Part of a small language model's weights.
Architecture: RMSNorm before each block, capped logits.
Training: a variant of SOAP for these matrices, 766M tokens, 2921 steps.
Each number is 128 + 32 x the weight over its row's rms, rounded and kept within 0 to 255. Layers, rows and columns count from 0. The size above them is the row's rms in percent of the matrix's.

# layer 6 MLP up, 2560x640, rms 0.0439, rows 1419-1432, columns 80-159
size [101 100 100 101 101 102  98  99  97  99 103  97 102 102]
[[ 94 146 150  91 119 140 176 102 210 136 104 143 117 111  57 185 126 188 152  88 129 155 124 110 146 130 113 142 216 115 147 103 100  76 136  95  92 183 114  86 192 116  96 143 101 101 118 126 150 150 114 141  86 126 116  98 172 138 115 124 122 143 180 149 122  68 138 132 140 143 136  96 121 145 134 118 134  44 105 104]
 [138 138 153 123 134 110 157 117 109 139 160 178 171 131 104 102 114 101 120  48  90 170 159  89 193 138 109 122 136  61 136 106 105 150 127 131 207 112 159 126 175  62 110 132 126 109  77 148 100  92  90 111 131 179  76 116  55 133 162 188 101 149 103 136 139 123  91 151  56 124 107 149 185 180 157 133 135 109 162  79]
 [144 164 145 157 134 130 137  67 114 150 127 116 127 107 145 129 144  84 142 119 167  99 149 179 122 158 174 182  64 185 145 130 134  95  87 152 120  78 115 130 164 143  73 156  92 143 113 180 123 136 124 128 191 124 139 102 151 134  72 121 204  84 167 126 145 120 131 114 126 208 170  74 118 168 146  97 142 130 128 116]
 [148 118 123 131 133 105 100 112 141 147 176 132 118  95 127 142 111 112 143  85 128  59 106 134 119 145 134  26  88 128 145 173 174 118 164 149 167 124 126 183  40  99 155 151 136  86 136 166 146 137 131 117 136 103 204 111 132 129 103  89 145 113 120 157 111 120 115  82 118 147 139 175 131 113 155 173 171 131 152  91]
 [111  77 111 145 133 152 102 103 124 106 171  48 195 123 100 112 105 185 115  94 158 102 115 159 108  53 103 109 163 112  63 126  67 113 151 192 170 179 128 156  66 171 127 112  98 108 125 109 155  83 103 132 153 130  80  72 123 189  76 114 123 106 157 212 151 112 149 125 160 148 125  74 104 183 155 129 116 184 110 116]
 [ 80 121  96 163  30 158 104 133 129 100 116 144 160 135 126 140  81 149 141  69 144  87 124  90 102 167 116 166 128 155  73 142 155 134  81  70 147 147 109 122 103  97 211 130  74 133 150 157 133 168  86 137 106 166  91  96  70  73 171 137 113 166 152 145 120 129 191 179 133 119 152  75 175 134 105 129  88 156 111  92]
 [132 116 139 112  66 118  89 110 172  96 178 162  89  82 119 171 131  95 157 121 175 161 120 137  96 138 153 143 190  79 160 150 122 140  60 128  93 106 132 130 169 118 122 168 187 109 172 126 114 134  99  93 136 190 113 112 159 169 119 145 145 106  81 122 106 138  81 163 130 134 110  91  51  83 111  79 148 116 103 162]
 [128 120 165  67  56 115 104 142 199 171 219 138 148 113 133  82 103 125 149  98 107 151 136 126 104 123 180  77 143 130 135  98 175 189 181 121 127 121 114 145 146 126 126 157 152 146 115  87 137 143 125 119 134  70 142 170 108 153 105 108 138 142  92 130  65 118 124  74 137 107  84 111 126  91 131  70 135 111  97 114]
 [137 175 110 117  94 113 169  69 163 134 130 183 113 116 119 120 117 157  76 186  88 100 110 140 101  60 130 181 164 149 123 113 151 149  92 116  96 211  80 140 141 138 147  94 113 101 114  41 136 140 131 105  91 142  62  58 113 121 135 126 132 162 144 197 126 106 144  69 111 119 156  96 101 109 127 143 100 114 124 116]
 [106 172 184 116  86 158 138 111 159 181 135 107 178 135 114 159 122 147  57 165 126 118 175 130 101  83 173 136 106 101 102 109 176 168 150 158  99 135 142 116 174 186  96  75 199 145 110 128 179 128 135 164 124 129  72 119 171 137 137 220  40  55 148 151 105  28 156 101 213 155  98 148 149 126 155 110 154 115  83 139]
 [186  89 128 150 180 127 133 133 145 128 122 133  92 142  84 122 151 154 135 135  56 193 102 123 100 138 170 109 188 130 140 141 134 128 172 172 111 178 128 123 128 171 118 136 123 114 111 120 150 120 107 146  80 163 100 144 108  98  94  84 133 129 161 122 123 114 118  98 144 170 122 164 158 151 157  72  95 162 130 161]
 [119 132 133 109  97 124 144  60 108 152 156 120 214 111 113 110 107  82  94 116  91 152 119 137 165 174 119 119 123 189 121  55 145 132 120  87 130 100  98 154 126  49 130 118 121 205 125 135 130 150  68  45 126 102 127 124 151 159  48 106 128 156 102  56 138 135 142 102 118 113 158 120 140  99 187 132  97 207  99 145]
 [115 109  89  62 108 133 120 170 169 169 119 161 107 170  87 159  95 140 106 157  94 113  78 123 129 131 139 122 137 105  90 132 107 120 189 109  84 124 167 157 169 180 136  91  90 101  78 125  91 120 101 116 159 154 141 175 105 143  48  84  97 170 174 136 134 156 132 137 154 141 115 122 139 111 110 118 116 157 141 140]
 [ 66 178  96 123 139 131 102 129 106 108 127 126 170 130 137 103 131  61 149 128 102  77 125 145 123 159  97 138 127 110 131 154  97 178 108 180 148  89  68 139 131  75 100 132 128 127 118 151 191 115 133 138 148 162  95 147 141  98  92 121 106 125 174 131 105 127 139 137 135 108  85 106  96 137 147 126 170 141  57  92]]
# layer 6 MLP down (transposed), 2560x640, rms 0.0328, rows 1419-1431, columns 80-159
size [103 105 101  99  99 103 102  99  99  96  97 100  97]
[[ 91  69 149 153  82 132 178 128 134 136  85 133 151 123  99 160 112 147 127 130 195 136 128 168 202  63 130 136 108  98 153  84 121 125 157 107 106 127 152  96 105  77 176 147 154 139  72 110 151  99 112  99 124 131  99  96 140 166 130 131  76 146 133 141 130 150 133 144 151 115 112 127 125 121 109  59 186  94 106 142]
 [144 140 192 131 173  96 140 111 136  63 101  96 152 180  97 158 134 148 146 139  94  79 122 119 112 161 135  51 126 122 157 104 144 150 158 123 103 109 162 164  75 138 167 168 124 110 104 100 110 135 104 108 101 133 137 124 183 160 175 117 129 165 110 107 121 110 123 130 134 114 138  98 136 154  80 168 129 122 129 121]
 [124 162  80  95 167  83 127 172 117 161 102  89 133 123 134 127 102  67 135 110 120 154 126 125 136 131 143  60 143 128 106 117 137 170 118 192 138 121 103 163 119 119 146 117 110  90 120 115  99 129 134 131 123  95 105 131 116  85 139 180 133 129  37 124 144 112 119  96 159 143 137 148 128  54 152 114 199 126 130 124]
 [ 90  94 130  66 156 107 124 144 144 104 107 129 123 162 121 188  97 149 119 182 105 145 123 143 145  83  75  74 158 121 125 129 168 132 117  99 142 122 130 127 165 154 128  88 126  85  93 180 144 198 147 108 172 192 147  99 127 118 130  99 119  87 156 110 170 101 107  86  69 107 161 114 119 144 145 107 122 154  42 131]
 [ 74 126  78 124 168 119 129 171 102 119 124 168  90 144  88 133 144 177 165 170 131 130 103 195 103 179 149 145 112 119 136 134 109 132 123  73  99 119 203  97 105 121 131 139 133  61  92 192 121 151 122  99 119 137 149  71 178 157 167 122 149 138 153 117 158 107 162 172 138 147 120 164 104 149 151 197 130 135  65 116]
 [139 165 129 108  71 149  75  77 127 127 133 153 166 141 150 166 145 148 115 132 123 111 135 139  66 116 122 146 173 150 125 116 204 143 159 155 195 144 159 168 128 124 130 126 115 133 144  91 138  47 143 145 116  99 145 131  61 125 167 102 159 159 114 134 112 145  90 106 117 135 118 116 153 154 167 121 108 158 140 134]
 [142  83 102 197 142 111 128 106 122 133 124 135  91 150 124 102  96 103 165 166 116 140 116 101 192  99  97 146 124  89  92 117 135 167 141 115 158  96 104 179 103 178 112 126 155 112  53 135  90 139  98 157  91 119 141 126  72 153 148 112 133 128 132 112   9 115 120 140 172 167  79 153 130 126 118 113 107  91 113 165]
 [151 161  73 103  62 151 109 147 135  80 144  94 101  93 126  96 140 130 200 193 126  75 113  37 101 149 118  82 148 200 163 169 191 110 154 123 123 112 118 139 124 181 150 147 117  75 115 117 167 122 168  76  92 147 128  82 137 136 111  97 122 100 139 163 107 141 179 157  72 142 100 117 126 134  77  59 112  94 123  58]
 [117 192  83 138 142  90  56 100 100 132 153 132 116 151 159 117 143 107  88 122 177 135  97  76 114 106 146 140 176 125 133 141 134 105 123 109 149 127  90 162 148 121 130 165  90  95 146 166  76 116 159 115 160 140 187 123  95 171 100 104 129 103 141 165 132 181 168 141  98 116 117 148 160 137 104 135 104 120 103  85]
 [187  59 140  38  99 185 150  95 129 107 137 124 156 206 148 117 158 172 140 121 120 143 204 215 112 143 148 130 137 142 115  80 163 143 143 133 131 132 252  59 133 107 143 139 120 118 188 101 120  73 140 153 121 129 136 153 142  73 121 133 136 117 145 181 131 112 152 154 158 152 148 133  93 150 178  89 196 114 148  89]
 [150 168  80 148  58 125 144 102 151 115 121 126 134  93 190 105 142 166 163 109 154 148 118  75 148 112 135  99 144 122 112 121 100 118 204 136 214 119 171 135 167 126 112 149  68 146  85 206 163 108 113  92  88 101 138 146 130 133 157 152 115 125 128 130  64 136 120 144 146  96 121 141 113 169 106  80 108 153 137 102]
 [183 159  90 158 220 152 115 126 150 100 121 153 119 143 113 145 113 103 127 125 127  92  96 109 166 233 140 107 117 183 189 117 158 153 114 124 108 102 172 126 156 158 120 120  80 186 158  95  85 140 101 179 115  70  84 139 130 144  92 128  91 125 131 141 128  92 123  99 113 130 190 159 152 110 129 118 133 125 144 225]
 [ 80 184 102 158 132 145 194 139 150 197 126  65 155 115 131 109 165 115 126 115 172 131 113  82 181  88  88 106 171  87 103  92 159 137 153  73 158 138 120 106 120 136 137 157 104 104 136 175  82  79  78  97 102 140 154 102 152 133 134  91  81 158 102 146 170 125 142 126 219 149  89  85 143  95 116  99 103 173 155 130]]
# layer 6 MLP gate, 2560x640, rms 0.0434, rows 1420-1432, columns 80-159
size [ 98 101 103  99 105 100  99  98 100 109  97  94 101]
[[151 145 138 139 158  78  95 150  94 145 138 127  59 146 172 121 148 131 129 202 123  92 156  74 131 140 114 171 144 117 137 141 153 114 134  94 129 157 155 157 103 160 153 162 178 134 161 134  97 147 194 144 129  48 126 163 131 118 138 121 147 114  84 138 102 159 210 166 113 167 147 151 157 142 148  91 197 171 159 129]
 [146 104 115 126 146 118 120  97 110 112 116 112 144 128 189 147 183 181  29 149 166 107 137 109 131  89  97  91 122  25 144 154 143  99 125 143 123 110 162 117 106 138 107 209 104 116 155 134 155 107 172 125 201 137 120 142 113 154 148  65 235 115  99 134  89  93 135 128 125 163 104  91 123 157 111 141 119 124  94 135]
 [148  72  99 203 160 128 183 157 148 133 219 115 130 121  97  58 127  89 188 175 105 153 144  78 140 170  50 133  83 110 141 145 113 102 105  81 118 170 111  83 129 183 146 150 128  94  84 196 184 131 145 137 139  75 104 128 139 154 130 138 173  90  76 100 132 126  46  70  57  86 156 141 137 110 117 148 128 142 129 155]
 [139 170 132 190 172 134 139 114 139  97 140 102 180 198 143 145  95 163 108 113  68 109  83 115 124 111  31 109 172 154 112 133 158  71 173 110 165 142 139 144 111 125 104 148 179 178 130 118 131 170 115 103  85 141 111 162 102 207 151  79 147 131  31  96 131 137 151 149 125 150  82  75 121 128 138 140  89 155 130 148]
 [151 152 105  81 159  91  87  73 177 155 136 115 138  61 165 161 135 163 151 158  70 144 178 164 100 154 153 162  95 116 125 110 107 101 122  85 166 110 123 115 144  79 181 116 124 150 114 176 131 108 175 136 125 144 239 130 113 124 175  74 125 138  96 106 168  68 141 148 121 129 140  95 130 138 138 183 163 110 201 100]
 [154 116  89 186  35  88 118  94  84 155 141 101 132 137 152 121 129 147 153 146 104  97 164 148  71 106 170 103  97  90 179 151  99 174  82 138 117 194 104 190 115  54 152 132  52 126 147 106 104 102 112  96  85 168 132  78 138 165 104  81 137 217 197 132 100 144 123 127 138 121  91 165 135  88 179 110 142 169  96 120]
 [135 103 110 202 153 165 140 101  50  74  63 161 169 119 191 188 123 198  85 178 162 148  87 137 152 158 172 132  69 120  78 141 135  74 107 182 172 138 123 126 142 106 154 103  98  81 125 164 137 125 144  56 146 147  88  89 131 110 172 146 109 114 212 192 141 179 142 207 179 121 129  93 102 150 116 106 144 155 112 125]
 [118  47 135 148 136 114 109 155 141 167  78 110 140 107 142  77  52  97 114 120 124 119 138  54 202 133  77 130  74 136 120 170 170 104 166 160 122 119  52 139 153  30 155 176 180 183 120  91 135 158  93 175 142 110 127 162 175  96 114 136 101  84  46 139  61 148 123 154 111 129 161 120 121 162 111 116 156 120 117 125]
 [109 121 128  96 109 108 136 140 123 143 140  87 175 176 164 141 185 166  74 100 114 105 115 111 166  80  56  75 136 152 137  61 126 145  97 179 149 107 141  81  63 174 119 126  89 144  89 132 152  71  63 143  89 124 122 210 132 117 134 118 112 125  84 132 197 180 154 118 120 169 160 126 197 156 134 129 175 134 116 115]
 [124 138 130 113 130 111 129 174 144 179 112  58 165 158 169  92 133 161 143 113 190 101 114 133 120 124 100 127 130 114 133 116 130  95 110 136 131 110 144 210 126 117 140  83 130 156 152 130 153 150 123  71 147 151 104 166 154 146  68 188  97 138 139 138 138 115 147 118  83  97 122 103  84  68 155 115  78 121 181  81]
 [107 112 109 151 130  79 133 127 138 139 134 181 138 132 139 176 124 124 133 155 131 114 113 134 115 150 142 104 108 166 133 125 118 122 142  84  74 115  82 156 159 160 187 113 216 173 118 106  68 195 134 137 122 141 107 132 124 127 131 129 149 120 168  94 109 156 136 163  75 119 121 164  96 142 163 122 122 128 127 102]
 [104 141 188 179 152 154 178  62 114  77  94 162 146 122  90 184 126 181 153 171  88 129 111 129 142 196 121 110  55 140 110  84 130 103 153 148 159  86 109 135 149 112 139 104 116 136  97  97 100 136 133 111 118 111 158 137  98 203 111 101 122 105 107 110 104 106  85  89 124  95 146 159 153 131 147 135  86 169 151 168]
 [138 118 154  65 179 152  68 182 118 102 126 111 183 119 153 150 140 121 105 107 110 132 189 129 172  93 104 104 157 121 167 167 136 139 159 135 131 144 128 120 166 117 165 146 106 116 111 145 185 107 126 151 112  90 162 103 133 100  88 126  89 146 202 121 149 136 111 126 133 138 142 114  66 132 194  73  56 109 119 137]]